{"n_layer": 16, "init_std_o": 0.088, "init_std_up": 0.101, "init_std_down": 0.101, "optimizer": "soap_variant", "warmup_steps": 200, "schedule": "wsd"}
Each number is 200 + 40 x the weight over its row's rms, rounded and kept within 0 to 999. Layers, rows and columns count from 0. The size before them is the row's rms in percent of the matrix's.

# o: layer 12 attention output (transposed), 64x64, rms 0.0889, rows 1-31,33-63, columns 0-63
# v: layer 12 attention value, 32x64, rms 0.0714, rows 2-31, columns 0-63
# up: layer 12 MLP up, 256x64, rms 0.101, rows 0-6, columns 0-63
# down: layer 12 MLP down (transposed), 256x64, rms 0.102, rows 0-5, columns 0-63
o1,078,189,193,220,217,216,196,192,220,229,210,264,120,178,187,230,228,239,301,218,158,283,157,216,218,140,182,188,223,220,195,203,229,248,195,208,254,138,200,199,243,112,192,187,135,251,138,179,236,161,152,264,175,244,193,260,161,192,166,196,259,181,126,218,188
o33,113,204,202,170,269,146,237,175,156,149,187,108,291,162,250,194,201,203,168,246,211,193,210,179,180,165,237,184,132,207,195,144,155,133,224,264,133,257,246,215,194,290,198,213,251,176,267,166,210,218,159,202,208,219,206,174,160,199,201,219,198,194,283,204,172
v2,101,184,258,240,224,170,180,250,203,262,196,161,240,193,199,270,220,134,168,186,126,191,170,220,266,128,167,216,284,174,192,246,200,216,111,126,151,192,219,160,278,215,253,197,226,185,192,197,239,231,185,182,232,185,237,246,230,240,169,160,146,199,256,208,208
o2,087,234,180,217,300,265,175,203,235,121,232,224,131,155,207,233,306,174,234,192,193,187,213,185,167,193,137,235,179,157,227,195,235,157,210,206,181,168,200,137,110,168,149,222,211,257,152,172,182,224,202,176,233,170,165,166,190,217,208,142,217,162,142,259,213
o34,108,176,245,210,182,189,138,177,174,307,218,171,275,205,163,221,128,127,190,229,233,268,145,221,143,181,198,257,265,215,186,177,210,184,151,149,177,153,221,225,251,173,207,201,172,181,290,219,246,214,224,203,182,225,199,229,218,260,214,233,212,201,201,129,135
v3,096,246,157,105,176,171,178,289,230,198,194,218,248,172,221,233,228,138,259,291,185,158,207,173,196,184,216,165,200,123,144,267,166,143,194,203,230,215,166,118,247,220,141,217,182,166,200,219,244,233,240,246,202,248,224,161,193,255,243,200,204,229,177,194,187
o3,101,231,240,190,197,233,158,134,184,155,195,248,270,199,189,177,218,139,196,215,246,223,205,137,165,185,256,151,257,277,146,214,189,209,161,211,154,170,241,184,149,127,254,216,235,258,177,190,187,210,172,294,159,219,197,206,125,238,196,142,272,169,210,195,213
o35,092,180,158,169,184,228,197,287,264,231,217,201,160,192,188,215,224,185,273,239,166,155,232,196,182,158,122,177,201,95,276,262,108,200,195,194,214,221,190,159,222,203,151,262,194,149,247,183,196,181,208,192,248,185,228,160,220,246,236,279,162,177,158,195,201
v4,103,201,135,269,243,232,224,147,178,150,123,201,229,228,211,258,243,202,195,241,210,226,206,228,196,166,180,264,271,210,169,194,265,228,180,252,132,249,253,168,237,272,202,220,191,174,232,210,153,177,232,187,194,183,189,212,310,209,246,113,182,181,175,224,205
o4,098,208,210,257,287,161,165,233,195,170,194,203,123,251,208,168,222,187,286,151,197,218,149,202,216,136,222,222,165,234,226,266,218,130,242,127,233,125,193,243,212,162,235,239,190,211,245,162,135,186,189,262,218,211,171,167,205,146,201,238,189,131,235,221,189
o36,112,188,144,233,178,223,155,191,243,206,191,183,213,197,209,244,187,201,153,312,216,198,236,174,149,221,135,223,258,245,179,171,237,239,190,215,190,267,168,112,216,280,222,241,154,179,169,191,257,201,185,190,210,148,188,253,259,202,214,117,195,163,132,236,152
v5,098,185,181,177,158,209,231,206,156,230,251,255,253,157,223,160,172,184,195,205,187,249,111,156,209,223,210,251,273,211,241,166,160,222,207,244,122,247,253,244,178,126,189,233,140,228,247,181,207,174,148,259,182,170,137,203,245,221,274,208,232,261,155,205,207
o5,082,153,217,149,190,188,220,221,200,205,232,174,207,178,215,197,145,92,176,211,244,147,223,302,260,206,271,127,140,126,154,207,201,138,188,224,199,235,195,219,193,254,245,241,187,158,226,144,184,220,224,254,158,193,190,246,132,202,204,244,182,231,163,163,205
o37,103,209,226,176,198,180,162,197,172,234,203,217,223,158,260,161,275,179,222,227,63,199,196,191,190,278,243,191,251,215,198,183,190,288,212,130,223,175,247,193,245,171,121,237,160,199,170,147,241,179,167,194,205,210,196,149,252,237,196,121,214,176,184,228,159
v6,099,220,215,213,177,221,165,242,213,173,229,227,204,182,200,144,200,212,177,249,124,143,150,199,265,235,225,187,274,225,183,248,203,260,191,228,248,159,164,242,158,235,243,228,234,284,182,213,125,162,288,162,245,153,194,180,147,149,192,143,140,146,211,207,216
o6,108,236,270,215,255,272,172,282,265,205,180,179,134,149,154,193,206,253,219,230,179,205,119,224,140,143,111,211,185,202,160,196,187,125,189,203,223,235,189,128,217,198,203,218,163,218,209,170,218,196,206,245,189,246,235,210,151,237,259,143,212,222,163,151,176
o38,112,203,169,203,145,189,218,195,128,179,242,234,255,233,216,133,206,190,146,199,209,179,199,190,278,199,210,189,314,195,189,247,254,279,195,230,241,136,179,284,146,215,174,221,237,217,151,231,150,149,212,178,213,121,171,216,238,208,148,174,178,166,160,224,225
v7,106,176,255,176,275,265,216,306,152,184,201,178,213,184,178,223,156,236,274,171,237,229,249,202,211,152,141,192,229,149,207,273,256,216,273,227,161,172,185,158,188,194,197,197,218,229,259,186,164,212,120,199,231,195,190,235,213,231,150,253,231,185,159,138,238
o7,103,223,201,244,110,169,166,245,195,220,185,225,200,204,200,186,242,165,196,188,230,197,191,203,168,253,246,218,183,212,228,221,198,165,264,202,259,196,219,248,240,237,129,216,221,252,175,112,117,197,215,185,96,135,209,156,278,139,218,189,157,245,231,153,231
o39,104,183,253,124,281,198,195,225,196,142,158,174,269,172,139,246,136,165,234,200,179,205,177,244,208,131,149,214,267,152,231,201,173,221,198,225,124,143,174,216,207,222,221,148,226,238,271,225,209,232,196,206,291,217,179,195,186,271,173,179,237,170,159,194,218
v8,091,175,180,223,254,208,125,145,169,227,281,181,163,231,236,250,212,284,202,178,178,210,129,185,196,174,189,198,198,172,190,261,124,145,192,244,226,251,241,200,163,202,146,233,202,187,263,172,258,168,248,244,199,240,138,173,232,242,121,185,237,186,180,196,256
o8,083,225,188,243,210,241,177,197,199,280,214,136,220,159,175,223,230,232,124,187,230,252,264,251,223,164,213,195,125,125,244,202,222,137,182,188,216,174,189,199,157,213,284,222,149,221,210,245,87,188,145,215,155,215,191,245,232,181,245,173,209,178,193,266,213
o40,099,189,214,212,220,210,144,209,152,175,244,253,179,214,148,243,203,249,237,209,110,141,122,155,180,196,227,263,187,181,145,208,141,140,239,223,225,228,207,196,199,230,202,199,282,191,160,163,261,233,249,176,263,231,155,188,128,216,200,254,213,175,233,126,226
v9,090,149,177,197,178,204,268,246,165,237,250,163,170,163,140,220,260,183,192,221,175,184,199,177,204,260,103,230,168,231,220,175,237,181,171,212,159,216,172,205,232,232,188,228,159,193,182,216,275,232,199,263,243,209,205,211,176,333,199,179,149,274,175,277,199
o9,080,251,213,183,227,184,163,134,215,181,276,279,281,187,260,206,204,213,299,143,214,202,190,207,223,203,187,126,192,172,136,238,154,168,114,211,188,190,204,258,196,220,252,224,253,205,139,204,238,165,216,201,190,184,236,234,190,204,127,167,258,225,228,185,155
o41,114,129,169,208,202,211,246,266,129,283,116,138,218,229,217,268,209,206,148,200,137,227,203,203,145,231,205,262,174,207,208,187,253,221,229,248,175,180,234,140,194,229,134,168,170,192,234,222,162,229,194,260,210,189,154,183,176,260,249,220,157,233,182,256,238
v10,099,159,167,230,194,276,262,199,193,176,153,159,199,199,148,219,140,182,183,252,103,213,256,256,237,151,159,184,219,198,281,221,207,129,167,238,227,214,177,152,166,192,174,164,261,222,207,200,234,225,167,232,146,223,244,139,161,203,258,170,275,232,198,169,189
o10,104,261,185,234,240,145,158,152,171,242,270,203,217,182,78,203,207,208,256,256,171,209,175,171,267,245,292,212,227,159,196,161,161,179,188,170,229,211,198,157,280,161,221,220,175,204,195,176,179,200,207,205,259,218,154,218,195,184,198,298,204,163,233,166,160
o42,100,167,208,191,146,300,255,239,268,228,135,206,259,229,152,223,164,170,174,204,174,225,187,199,203,168,100,179,202,191,284,268,180,157,196,209,195,215,180,195,122,175,168,164,222,175,212,228,253,190,227,202,136,163,191,125,146,212,271,220,209,205,225,227,181
v11,100,222,251,203,189,191,177,258,245,250,185,295,213,176,168,225,110,127,191,209,186,208,185,216,206,153,226,245,208,218,185,170,275,296,202,206,188,192,182,200,167,184,181,172,161,226,176,211,199,232,194,272,121,166,129,222,150,224,241,133,167,227,255,263,209
o11,091,203,130,218,191,217,202,190,129,123,232,148,210,164,277,242,235,215,281,263,198,240,195,154,259,230,172,196,182,200,192,224,188,152,250,173,183,221,162,139,204,211,244,224,209,152,233,112,185,127,201,230,253,208,204,243,189,260,195,169,300,197,205,196,191
o43,123,198,271,199,220,186,160,228,270,210,188,280,166,191,202,181,165,139,168,108,199,188,247,249,190,141,226,223,219,208,213,208,259,268,193,184,237,185,223,230,187,166,168,139,146,264,230,210,234,232,185,222,99,219,160,178,216,164,220,154,146,248,237,244,256
v12,098,195,195,188,209,123,210,237,248,256,165,164,206,180,187,221,194,252,230,257,236,243,191,165,249,221,243,93,150,217,194,232,261,252,268,256,182,189,219,195,168,209,257,176,147,136,190,208,174,185,173,195,178,199,123,236,91,267,213,189,180,185,194,177,198
o12,089,142,129,207,159,223,180,81,159,150,271,200,148,202,245,243,214,164,184,112,230,196,200,183,162,229,208,228,206,220,138,220,141,186,205,144,220,256,233,228,192,251,209,241,217,248,157,212,206,182,238,186,184,186,239,209,174,274,165,150,237,194,271,230,187
o44,124,231,208,179,219,147,232,300,234,217,117,154,204,195,156,172,176,240,215,266,277,233,222,185,284,237,242,161,174,186,245,178,295,175,243,267,216,162,209,190,206,220,228,167,227,161,187,172,208,207,159,216,202,202,145,212,174,197,211,166,205,181,133,112,228
v13,116,266,218,208,132,220,202,170,175,179,158,147,240,181,159,252,259,219,126,210,230,290,267,232,248,138,173,218,184,212,187,167,182,168,178,220,175,245,231,289,193,137,224,177,192,260,238,229,125,228,248,192,150,161,198,195,223,211,164,162,169,167,189,257,181
o13,111,206,162,214,254,167,160,187,239,209,266,211,191,267,158,163,201,232,219,178,234,200,172,238,156,155,165,239,262,189,275,260,203,212,231,154,240,233,158,133,164,145,135,284,200,123,232,206,246,250,144,188,230,202,228,180,232,149,254,180,208,173,192,214,140
o45,108,231,187,181,169,198,179,199,188,146,122,170,288,117,179,248,271,189,221,217,122,247,259,189,215,200,210,215,105,250,134,174,191,174,225,177,167,212,217,221,245,139,241,180,164,272,162,243,160,204,190,222,209,203,189,173,153,209,174,174,185,201,153,259,254
v14,094,124,187,204,224,177,197,185,229,252,224,228,170,282,213,236,250,164,249,197,203,220,190,256,241,190,188,192,220,232,196,173,167,248,119,231,308,151,162,195,179,233,126,198,218,187,194,221,199,155,118,185,250,164,280,226,158,173,171,258,227,245,169,224,243
o14,075,285,193,151,120,258,233,191,239,261,234,199,259,198,197,182,170,258,169,207,174,171,185,139,141,122,164,293,144,191,126,167,156,231,212,191,226,147,176,171,264,191,226,195,251,172,198,215,187,180,231,178,260,191,213,175,239,150,196,217,180,142,198,197,220
o46,111,181,219,196,283,168,231,240,130,166,154,287,174,193,168,226,235,178,239,246,228,148,216,248,256,228,204,134,228,241,179,203,207,161,141,218,210,178,175,198,201,257,140,189,153,157,246,274,176,172,232,151,179,179,230,222,174,200,258,222,220,220,250,220,100
v15,107,158,225,220,173,200,232,176,140,222,182,127,184,217,192,150,142,177,129,220,187,287,222,158,194,218,256,221,216,266,192,218,196,207,217,207,224,210,170,195,279,178,147,191,140,261,254,235,204,250,198,177,258,268,171,240,243,170,210,186,144,163,240,208,302
o15,093,246,211,198,193,188,176,228,198,178,199,299,204,214,84,185,236,200,180,231,180,233,171,287,175,196,229,197,173,140,251,250,153,208,233,188,103,281,131,227,156,227,201,190,216,139,169,227,176,178,235,202,191,251,214,183,292,206,189,201,202,173,153,193,225
o47,115,90,232,203,185,146,218,213,198,217,210,186,240,287,212,178,158,180,221,200,247,226,213,93,197,195,237,166,185,224,132,141,202,246,169,236,184,197,223,199,310,139,222,218,173,242,227,172,200,251,237,152,204,195,151,229,214,190,233,204,128,143,221,201,235
v16,098,197,257,187,190,145,155,199,170,256,161,215,182,237,191,215,137,196,154,163,185,230,205,251,246,274,202,202,212,264,266,212,232,249,147,292,314,213,204,245,184,220,285,208,191,222,165,203,237,219,214,166,162,193,203,244,223,165,237,153,195,186,139,199,145
o16,084,142,177,173,224,200,168,217,260,253,201,182,195,207,123,144,252,288,244,203,188,212,140,194,127,192,200,166,188,212,261,142,116,169,154,211,183,239,205,254,218,181,155,195,202,151,267,248,231,206,220,186,224,235,183,216,157,239,236,247,282,234,226,248,233
o48,110,232,288,222,198,175,158,220,157,204,215,241,143,228,172,198,141,169,194,199,207,244,182,213,241,241,155,192,223,230,183,239,309,299,213,249,272,172,256,182,191,237,252,183,136,170,161,220,193,195,213,220,217,237,181,179,111,171,196,173,157,225,202,197,122
v17,092,146,174,196,206,192,248,223,171,190,261,227,143,193,161,172,203,171,163,195,201,235,198,186,204,113,222,147,202,205,133,132,250,118,165,242,154,273,239,235,218,250,155,283,221,250,220,241,243,126,202,197,215,262,151,196,155,200,217,219,178,243,171,245,196
o17,084,210,149,175,210,220,149,118,159,283,209,170,199,187,218,251,139,168,230,193,153,225,197,208,205,242,153,221,114,151,140,251,163,277,191,213,180,202,143,186,190,186,182,131,225,215,225,273,158,199,171,229,190,162,237,154,188,197,151,185,262,274,156,169,225
o49,102,163,189,248,263,252,233,205,253,169,191,205,261,233,184,155,236,196,159,261,152,188,226,184,196,189,206,253,232,202,190,121,234,169,182,211,200,192,215,216,250,147,159,300,156,228,179,159,191,115,158,156,239,228,162,234,137,205,241,223,135,163,245,232,264
v18,110,137,237,167,297,152,264,214,122,252,154,246,176,205,187,194,170,174,289,231,172,146,162,226,159,173,226,171,176,214,185,305,214,203,181,249,179,161,199,230,125,195,209,213,226,220,183,198,246,167,183,195,157,167,264,168,198,211,161,185,211,144,260,220,218
o18,103,197,183,265,197,199,93,249,180,207,199,155,214,209,185,231,307,208,215,161,140,194,227,119,111,184,169,249,177,236,149,168,216,163,200,190,222,109,216,234,285,205,232,247,204,181,167,238,197,193,235,187,238,240,209,182,154,161,179,179,245,233,186,217,212
o50,108,161,196,157,279,186,275,126,182,243,164,250,185,238,250,151,186,153,248,181,236,203,101,199,239,202,201,192,256,141,238,239,191,216,258,180,143,175,195,240,117,143,239,163,214,199,236,167,253,167,178,239,210,183,266,199,201,201,204,196,199,127,198,183,206
v19,093,116,155,242,148,226,157,230,114,257,215,184,176,218,157,91,159,178,203,212,226,183,214,156,222,118,187,238,189,170,227,177,171,180,248,248,143,214,154,255,165,198,257,138,208,198,252,225,190,188,134,224,167,208,246,182,203,198,233,188,229,175,169,173,139
o19,084,215,145,234,163,197,221,227,204,256,197,199,296,155,112,192,215,105,186,199,246,143,246,252,205,218,236,176,181,205,199,162,161,237,174,185,207,210,212,147,232,158,136,163,237,178,233,171,225,200,227,233,270,196,211,225,204,132,189,299,176,228,142,251,227
o51,092,230,249,168,234,261,188,266,186,228,209,183,209,232,232,154,178,232,196,190,215,192,232,128,159,142,207,240,221,183,188,170,223,207,217,196,219,176,168,266,152,220,254,189,143,185,204,217,183,195,154,251,137,225,235,132,236,277,252,63,244,203,198,147,232
v20,091,261,203,125,207,243,201,197,138,208,213,206,148,174,196,214,246,153,275,227,174,246,268,206,203,214,219,260,161,167,135,197,190,232,230,256,174,206,235,219,177,210,177,148,252,132,218,137,250,99,225,156,225,178,205,221,184,210,208,170,289,168,172,254,226
o20,098,271,203,170,194,175,163,257,198,221,117,222,205,228,243,225,196,188,180,99,211,199,228,79,183,158,240,230,264,214,263,241,190,189,204,152,191,193,213,182,189,166,245,208,173,218,192,239,117,177,220,182,198,263,174,160,194,140,264,243,228,222,233,186,261
o52,097,220,193,156,216,258,284,212,128,172,245,129,188,130,180,131,242,141,237,229,203,185,257,272,174,286,213,229,139,176,196,212,208,271,210,253,210,194,230,184,181,222,141,166,209,127,230,140,223,211,187,178,236,150,203,197,185,207,197,179,246,190,159,212,243
v21,086,203,218,235,259,146,228,157,200,222,254,171,179,133,206,208,181,209,205,150,226,228,161,170,160,189,213,189,229,232,160,214,221,114,220,171,222,196,294,221,119,215,129,124,150,184,263,166,125,220,205,173,181,202,204,237,213,239,241,140,231,236,153,276,201
o21,084,206,239,178,200,157,207,258,224,174,190,170,273,192,223,292,155,222,187,167,173,262,238,256,196,216,183,203,188,143,199,238,185,231,216,72,189,237,215,206,140,215,211,302,226,277,211,208,171,191,192,242,178,211,218,228,230,267,226,203,150,218,268,233,212
o53,089,202,202,265,201,203,159,146,196,249,230,250,125,137,175,187,266,175,295,240,244,204,125,142,154,213,213,215,191,235,195,162,313,160,221,201,187,204,235,242,203,138,152,141,186,201,239,232,198,138,223,171,200,159,236,192,173,222,168,194,222,195,217,159,244
v22,107,238,188,204,282,260,164,211,151,165,168,157,204,188,204,267,192,189,270,206,223,226,185,266,185,149,240,110,224,195,270,232,170,232,215,188,172,231,242,216,208,184,208,154,125,204,187,250,234,208,181,159,219,177,246,277,173,147,170,157,200,278,158,130,192
o22,086,192,194,157,236,167,234,214,197,206,283,192,124,235,169,162,226,182,175,212,175,251,155,211,154,151,215,200,111,209,164,192,261,162,196,166,222,255,269,177,129,232,228,203,182,190,202,277,204,217,215,145,272,181,237,188,243,135,240,235,159,128,190,194,136
o54,119,205,250,247,223,246,149,207,197,217,131,148,222,172,219,255,157,190,252,222,279,154,218,309,220,240,141,139,218,151,234,229,107,201,188,164,170,178,172,200,215,202,222,159,147,225,222,203,196,192,220,222,185,236,203,218,154,220,184,155,174,270,204,106,216
v23,112,138,218,155,145,225,148,165,196,198,156,185,259,189,188,264,203,195,189,219,166,193,258,237,208,182,248,247,227,217,191,162,227,109,204,190,262,257,155,216,276,188,227,225,223,246,181,152,185,168,262,167,288,194,182,254,205,242,97,190,240,229,170,216,223
o23,092,197,178,146,243,211,214,180,179,255,203,269,172,222,186,179,202,275,239,158,178,170,144,144,173,186,234,169,210,178,224,213,207,285,190,233,215,156,242,156,174,202,153,192,273,79,224,205,202,114,197,239,250,163,220,206,150,132,233,221,199,168,247,236,229
o55,126,154,195,223,145,212,190,243,158,191,191,184,226,165,150,225,201,187,209,210,178,186,250,211,216,147,201,226,226,243,167,180,188,109,153,183,192,214,133,284,245,189,202,249,144,257,232,153,189,260,264,219,239,202,130,226,197,223,83,270,238,226,158,223,214
v24,099,224,226,209,210,147,241,237,252,261,215,225,210,160,208,207,200,233,195,190,168,239,208,201,187,193,226,271,295,213,259,110,210,148,255,176,157,197,222,202,151,142,159,218,157,158,232,223,223,304,149,234,255,238,163,194,149,164,208,166,218,141,148,221,174
o24,097,207,275,225,140,258,215,184,180,184,249,279,177,242,251,204,143,258,207,190,210,247,249,230,239,207,255,226,182,149,198,193,183,187,252,245,88,250,209,184,148,281,159,196,184,192,151,239,144,172,183,201,174,241,181,273,220,181,183,242,176,214,212,233,171
o56,101,230,230,133,174,140,228,197,266,227,234,184,238,189,194,215,278,189,183,197,223,236,211,219,195,192,152,162,288,296,245,133,227,199,195,160,219,179,185,244,212,187,150,226,136,234,224,198,226,226,135,223,193,244,193,69,156,156,190,177,223,161,184,195,202
v25,108,220,210,108,142,182,204,143,211,152,252,160,208,261,183,176,216,195,220,165,213,149,150,267,280,163,129,172,164,268,303,183,203,169,230,216,209,161,242,176,165,197,226,135,239,203,199,212,154,246,225,246,150,214,253,243,177,172,251,185,179,190,201,186,189
o25,109,156,178,218,244,220,231,211,200,311,181,231,195,204,147,237,164,201,209,235,204,202,184,199,247,181,253,138,208,214,182,258,213,249,177,244,190,241,177,222,197,111,129,231,111,141,163,242,191,215,212,213,268,176,181,194,227,246,185,242,150,129,182,217,116
o57,114,263,228,162,170,185,209,187,205,192,211,206,219,171,163,165,208,220,247,126,209,168,113,232,188,170,226,202,157,223,263,185,244,190,230,182,221,137,256,133,176,265,194,178,244,155,189,247,203,159,212,232,136,237,238,272,151,176,277,158,221,218,173,156,295
v26,105,154,227,233,142,222,287,276,257,206,233,219,256,208,221,217,208,133,186,138,217,234,155,205,150,207,216,186,277,253,181,223,187,161,211,213,196,206,248,164,241,173,240,172,168,133,234,207,200,191,172,218,236,182,142,220,179,129,158,190,119,279,175,182,254
o26,096,178,159,116,221,237,255,152,190,206,172,257,225,181,198,168,234,215,190,226,180,186,218,189,206,218,195,208,119,173,155,283,216,208,179,234,186,254,239,286,109,259,225,216,238,232,171,161,169,197,174,195,218,182,222,206,296,245,165,133,162,168,187,123,215
o58,106,216,183,233,182,212,237,277,196,215,185,238,193,198,189,257,207,81,161,206,193,290,203,273,180,216,171,187,277,287,232,172,194,183,176,180,235,177,203,174,249,123,231,213,201,152,167,169,243,143,273,225,165,228,152,209,155,173,226,196,168,227,202,246,166
v27,102,191,198,238,209,176,229,252,153,143,105,131,172,182,228,204,222,243,170,157,232,221,177,257,196,155,195,206,167,239,257,203,159,180,191,223,198,186,165,267,204,155,229,211,211,161,161,224,183,142,234,129,182,229,165,156,151,244,205,138,284,153,121,140,220
o27,084,157,188,181,237,160,128,215,222,183,210,142,157,204,178,124,238,231,161,243,125,180,162,173,185,166,235,217,174,140,193,209,157,197,256,207,213,228,189,184,207,194,225,167,196,194,275,215,223,218,182,232,152,223,211,135,178,117,202,197,143,257,229,340,207
o59,104,223,192,218,183,178,240,253,186,177,169,118,262,162,214,270,203,291,139,170,231,213,230,242,248,215,122,173,206,305,249,193,211,206,215,244,195,158,210,194,242,161,186,203,255,145,153,217,220,238,196,201,189,205,246,233,152,221,172,234,253,134,164,150,225
v28,102,203,161,168,135,180,213,261,181,299,199,196,210,205,226,285,193,211,133,166,120,207,182,208,232,261,159,179,215,204,178,195,309,293,200,126,222,245,164,198,187,189,265,200,235,189,237,215,213,245,184,249,188,222,208,201,170,194,235,235,154,175,260,213,186
o28,088,216,247,187,171,330,256,155,179,133,228,184,162,148,166,172,239,180,301,188,237,171,189,134,172,179,230,205,214,211,221,203,172,201,181,200,252,256,162,214,158,198,182,156,165,246,250,172,169,166,175,182,242,179,216,261,189,237,182,193,175,201,136,127,250
o60,099,109,189,183,144,159,228,279,236,258,141,221,215,216,183,241,139,205,174,153,142,311,125,207,223,269,204,183,211,185,188,160,316,202,218,134,144,217,212,218,199,182,203,205,199,185,173,210,188,227,183,189,206,243,193,152,221,156,194,194,242,228,236,198,193
v29,102,180,243,186,168,208,175,119,223,157,239,275,178,136,201,198,167,197,234,204,240,187,127,255,152,249,222,252,263,174,171,309,216,208,193,226,229,216,207,134,161,167,177,218,196,103,195,204,198,197,209,166,233,285,264,214,232,245,180,170,171,225,213,181,210
o29,102,208,231,183,216,172,197,270,175,218,242,155,295,216,232,270,203,197,177,229,136,217,240,192,261,188,194,212,118,262,177,161,200,120,234,115,174,214,243,192,146,174,182,228,220,235,187,103,188,178,182,237,221,270,183,154,175,190,182,195,128,209,202,221,172
o61,106,223,189,195,191,224,152,179,141,154,210,272,113,201,222,152,171,233,250,131,210,248,141,240,140,219,226,208,283,166,186,272,171,248,135,236,178,191,212,160,207,209,264,238,250,131,190,197,149,188,265,206,224,187,199,262,239,158,162,231,218,182,199,192,178
v30,098,197,243,206,225,159,225,260,192,184,229,257,195,133,215,217,306,234,142,284,145,243,212,173,191,211,188,235,215,191,225,137,216,215,215,189,251,177,130,193,226,201,173,161,215,180,220,166,241,168,197,176,166,185,139,269,261,210,196,229,97,175,215,232,129
o30,093,183,303,300,200,223,164,207,201,178,214,158,225,215,187,226,213,247,208,172,198,206,114,217,185,247,152,162,284,216,252,160,146,165,275,235,188,198,312,206,170,243,212,182,206,245,199,203,180,203,184,190,147,170,219,176,152,236,132,182,162,166,219,177,181
o62,097,246,149,137,215,179,200,210,163,218,202,264,268,142,210,249,247,155,150,251,176,176,271,194,132,205,255,202,122,208,163,156,265,224,183,140,236,258,188,204,192,131,165,192,132,229,159,171,166,185,278,202,212,225,164,232,193,175,253,205,204,210,201,248,202
v31,097,199,231,229,200,173,181,200,232,194,163,243,210,200,186,243,251,160,170,224,179,216,162,155,267,181,194,156,233,214,246,152,204,177,204,281,175,224,174,171,216,107,264,211,295,283,196,164,189,263,231,214,197,260,264,221,225,210,149,160,238,255,237,132,241
o31,100,220,228,220,274,249,203,246,205,219,195,289,277,220,200,211,176,156,228,281,144,137,155,162,268,215,175,171,215,138,150,177,193,198,146,247,228,204,137,141,209,173,193,192,206,182,177,135,151,248,179,209,207,213,194,128,187,192,250,263,207,160,162,227,159
o63,081,207,208,211,214,129,158,146,232,250,168,144,228,204,118,221,228,176,189,221,232,208,219,233,243,165,224,179,195,142,179,170,216,104,208,215,182,183,207,192,200,149,332,192,197,263,230,124,239,236,190,211,232,258,250,242,200,198,154,198,208,257,228,135,212
up0,105,313,201,236,154,192,164,203,231,276,91,186,217,217,155,153,194,225,182,230,250,228,119,173,202,165,136,163,156,236,203,222,227,244,174,155,233,136,175,253,174,176,203,181,194,219,193,187,197,190,188,172,154,174,264,233,173,229,194,168,145,267,149,206,205
down0,101,312,198,238,197,215,208,179,335,182,233,178,178,175,132,191,241,166,208,219,180,228,168,161,192,215,158,165,131,175,228,165,200,216,185,211,247,132,198,233,211,205,277,204,185,186,180,219,224,168,130,221,225,185,245,189,181,164,187,109,259,260,203,182,173
up1,122,227,184,149,216,128,160,167,167,194,148,156,292,164,242,247,214,179,134,204,224,231,117,228,153,212,190,187,238,153,188,196,226,174,196,146,238,175,178,252,165,145,218,248,226,211,234,201,160,253,234,200,178,216,150,191,250,187,305,202,200,285,177,178,160
down1,105,190,157,283,149,223,264,188,158,142,119,242,165,182,263,231,186,174,167,148,212,217,131,172,170,229,176,210,153,197,207,129,218,178,264,263,141,194,157,242,194,182,221,212,204,177,258,287,211,160,262,188,220,187,224,233,266,235,177,193,256,192,193,194,191
up2,114,190,213,223,208,186,205,174,199,239,159,252,156,177,174,218,241,202,239,201,149,250,172,212,192,238,162,166,252,169,233,129,207,240,190,152,281,170,211,182,219,225,90,178,195,178,200,202,185,222,173,216,141,261,298,235,171,333,212,197,201,221,185,242,163
down2,111,176,111,149,213,152,215,196,213,197,217,202,179,222,148,127,213,200,208,232,186,123,210,168,197,192,223,139,197,180,256,140,165,202,209,246,238,183,182,313,114,173,135,189,221,148,181,194,164,225,255,231,187,255,153,237,182,153,180,209,188,181,160,134,145
up3,087,132,239,183,198,230,181,217,213,165,165,208,226,219,200,215,176,200,186,206,221,207,175,215,264,241,108,231,62,168,186,229,136,225,172,235,205,204,180,164,123,138,200,229,178,208,288,238,168,185,203,235,230,176,163,246,245,264,123,242,162,205,200,193,225
down3,082,154,140,245,169,140,166,134,186,206,182,176,186,222,159,138,200,260,169,163,180,169,159,140,173,185,97,152,164,169,186,170,152,159,236,242,241,149,189,159,252,179,162,221,140,137,172,261,221,185,179,210,144,220,200,143,179,226,154,172,220,177,150,221,164
up4,103,233,232,140,168,215,261,218,235,127,176,246,213,186,181,139,231,216,154,239,132,219,136,177,159,239,237,168,181,172,213,175,244,173,206,215,206,163,258,264,202,236,204,192,222,211,276,208,266,271,236,86,197,120,207,218,235,196,182,171,198,233,224,167,226
down4,102,208,185,130,173,215,168,238,237,247,118,168,222,175,217,188,311,208,237,185,206,225,191,203,179,227,224,213,151,187,164,208,231,178,212,242,234,131,254,206,167,257,147,154,224,166,244,137,243,203,215,148,170,147,129,221,276,199,253,194,141,236,205,159,154
up5,084,206,263,236,60,208,265,187,253,204,217,198,259,216,127,265,112,206,186,261,122,206,198,202,219,211,93,215,190,218,220,208,200,167,212,166,191,177,211,190,174,131,206,188,192,192,227,240,185,235,213,222,153,161,195,214,247,182,160,173,185,214,215,254,205
down5,072,122,235,240,160,250,181,180,186,245,208,201,224,215,220,232,263,261,179,196,173,147,213,242,209,217,274,149,264,239,109,184,148,205,221,167,217,160,244,164,168,179,203,195,268,167,171,316,224,174,241,217,229,186,177,263,239,194,210,213,196,204,145,141,199
up6,100,205,221,190,204,227,165,245,175,196,132,195,264,179,234,168,155,195,134,205,160,128,242,210,160,144,144,208,210,123,145,187,242,194,241,196,203,273,205,164,146,162,234,224,148,206,124,135,184,232,157,193,141,248,214,240,184,156,173,271,152,157,169,225,187